{
  "rope_base": 3150.0,
  "tie_embeddings": false,
  "seq_len": 2048
}
Each number is 128 + 32 x the weight over its row's rms, rounded and kept within 0 to 255. Layers, rows and columns count from 0. The size above them is the row's rms in percent of the matrix's.

# layer 5 attention query, 96x96, rms 0.177, rows 0-6, columns 0-95
size [ 56  74 169  75  77 177 101]
[[174 146 179 189  86 119  83 169 135 131 192 137 114 172 141 142 148 132 106 124 165  19 154 100 121  73  94 112 131 127 122 121 182 112 190 156 131 145 131 109 146  96 137 124 110 138 126 154 137  73 148  81 114  95 139 172 108 162 166 116 156 122 166  81 136 113 121 104 151 143 202 164 162 137 128  95 142 142 141 164 105 212 108 161 167 153 103 150 168 134 123  95 118 139  96 132]
 [159 120 206 148  75 159 102 145 110 187 109 106  94 185 121 140 159 113  81 118 152  59 134 102 118  84 125 141 116 135  78 143 122 117 131 174 153  94 115  94  90  73 106 133 128 174 106  94 134 138  98 169 132  85 110 147 126 154 192  87 125 129 122 144 148  93 124 111 121 126 144 189 110 148 146 143 130 102 167  73 117 171  75 153 157 139 116 190 222 134 146  82 168 125 142 135]
 [138 101 151  91 191 124 116 164 155 136 157 159 149 142  74 140  99 165 115 171 114 162 162  59 117 127 142 170  94 165 106 147 165 136 138 140 138 169 134 147  93  97 152 162 147  88 101 103 108 119 163  66  84 103 114 111 102 135  60 169 128  70 160 136  99 191 122 159  67 113  78 115 112 124 126 178 127  91 164 159  79 160 106 141 107 107  81  94 140 116 113 144  86  90  72  93]
 [ 76 123 184 166 127 102  67 123 160  94  85 157 116 108  59 130 123  58 208  83 145 117 112 115 111 101 114 129  63 141 132 114 112 138 145 121 111 137 145 109 125  89  99 174 144 183 118  91 140 106 114 152 111 139 114 151  89  94 122  78 169 101 140 174 133 190 110 157 129 155  95 178 153 161 131 113  86 105  87 157 130 116  90 208 122 116 156 131 110 151  85 148  89 134  87 168]
 [ 83 135 143 144 152 120 150  79 144 128  65 101 120  74  81 111 147  69 205  89 117 148  95 158 163 103 146 179 104 161 142 123 101 134 138  99 116 142 110 115  83  66 134 176 134 199 103 133 149 119 139 135 137  79 175 155 116 126  88 139 148  80 178 155  98 129 118 126 113 158  64 127  97 199 137  77  86 154 132  92 137 133 172 176 117 106 159 147  81 118  92 158 134 138  88 138]
 [ 49 161 116 119  77 101 118 110  95  65 104 165 142 185  99 106 155 132 149 106 106  63 161 145 170 119 134  95 124 130 120 106 110  80 145 105 132  93 156 128 148 161  92 141 140 126 116 152 149  82  49 151 115 191 166 135 125  85 134  53  90 184 123 151 107 128 157  98 189 173 120 152 166 150 182  95 112 143  99 156 128 100 133 132 162 131 125 163 105 106 140 141 107 173 146 185]
 [132 101 124 184 112 124 133  47 100 176 116 114 106 135 127 171 165  38  70 130 120 172  25 143 128 133  69 196 114 148 111 124  96 174 143 178 163  86 134  97 130 121 101 121 184 155 154 109 156 151 140 131  91  73 138 128 120 157 163 108 145 109 105 145 146 129 146 176 134  99 146 122 158 162 103  78 138 142 151  98 141 120 119 134  77 134 157 105 143  75 122 135 142 123 115  80]]
# layer 5 attention key, 96x96, rms 0.19, rows 0-6, columns 0-95
size [ 96 102 160  84 216  96  91]
[[ 73  82 107 161 119 125 119 114 143 121  76 242 147 149 166  92 132 162 127 123 100 155  92 128 213 157 125 115 171 146 107 118 109 162 127  85  89 143 111 173 178 171 172  91  75 140 124 132 175 128 102 135 121 119 171  71 135 108  91 117  96 124  79 141  96 134  80 178 119 147 100 126 142 146 119  48 134  94 133 124 130 103 169 112 135  98 144 108 131 166 145 160 143 167 148 105]
 [118 122 133 175 170 107 152 182 136 147 118 111 143  88 178 182  81 124 114 185 153 128 180  65 120 178 107  99 102 166 115 127 214 105 136  85 161 124 128 114 125 106  76 165  92 146 174 103 103  94 169 125 188 149 107 120  96 101 126 141 103 179 132 108 107 187 164 157 155 100 141 135 137 131 109 202 155 116 120  73 112 181 111 151 146 123 156 173 119  83 113 129 121 125 175 135]
 [113 113 119 136 134 127 101 242 120 155 127 165 139 148  72 147 155 187  76 144 131 121 201  87 108 190 166  79 114 155  94 128 138 106 147 103 113 118  90 185  91 102 159 135 144  69 106 179 116 134 135  86 106 114 134 137 141 126  86 117  79 123 140 126 112 160 184 147  97 114 112 151 157 105 190 159 144 145 138 131  85 163  97 131 131 198 113 120 113 147 186 105 124 109  90 139]
 [ 79 189 135 164  67 120 145  90 117 122 126 129 140 218 134 116  88  99 147  71  76 141 145 134 169  62 188 118 125 107 133 119 126 194 183 154 139 142 153  83 135 182 132 149 116 148 100 159 133 120 120 142 153 129 108 130 126 119 141 136 138 186  93 155 109 118  99  98 145 150 151 143 126 174  81 109  91 145 140  65 137  64 131 160 180 161 157 145 124 164 130 152 176  76 100  92]
 [ 97 161 166 108 181 158 160  42 136 128 109 108 119 154 125 154 102  77 159 113 106  83  76 145 145  70  92 164  90 160 138 129 156 129  75 103 167 130 145  56 170 144 136 163 105 155 148  71 132 141  97 131  92 110  94 129 108  99 135 123 137  91 168 145 151  69 105 114 112 147  96 145 122 142 121 139  94  98  84 167 154 130 178 111  86  73 134 108 134  82  53 175 109 148 107 157]
 [112 134 174 110 194 144 129  92 161 106 114 113 124 163 118 171  95  97 157 165 123 122 104 106 132  97 128 163  85 171 175 146 177 139  65  98 183 142 145  88 130 165 141 160 133 146 178  64 126 118 116 130 112 104  44 135 134  79 122 111 144  87 176 138 118  82 121 112  78 145 112 107 133 120 104 167 139  73  80 171 141 163 137 127  98 132 132 116 123  66  53 139 144  78 134 184]
 [ 65  59  99 157 141 146 122 103 112 148 128 144 143  90 120 163 144  95 141 107 128  96 104 127 102 156 157 138  88 138  83 101 100 179 125 137 128 145 147 148  89 119 131 100 178 184 150 172 181 126 159 123  51 126 204 166 147 116 142 107 137 173 115 111 136 191 134 194 129  96 161  63 198 153 163  83 132 179 145  81 115 130 112 130 127 116 147 149 151 101 179 100 154 109 155 106]]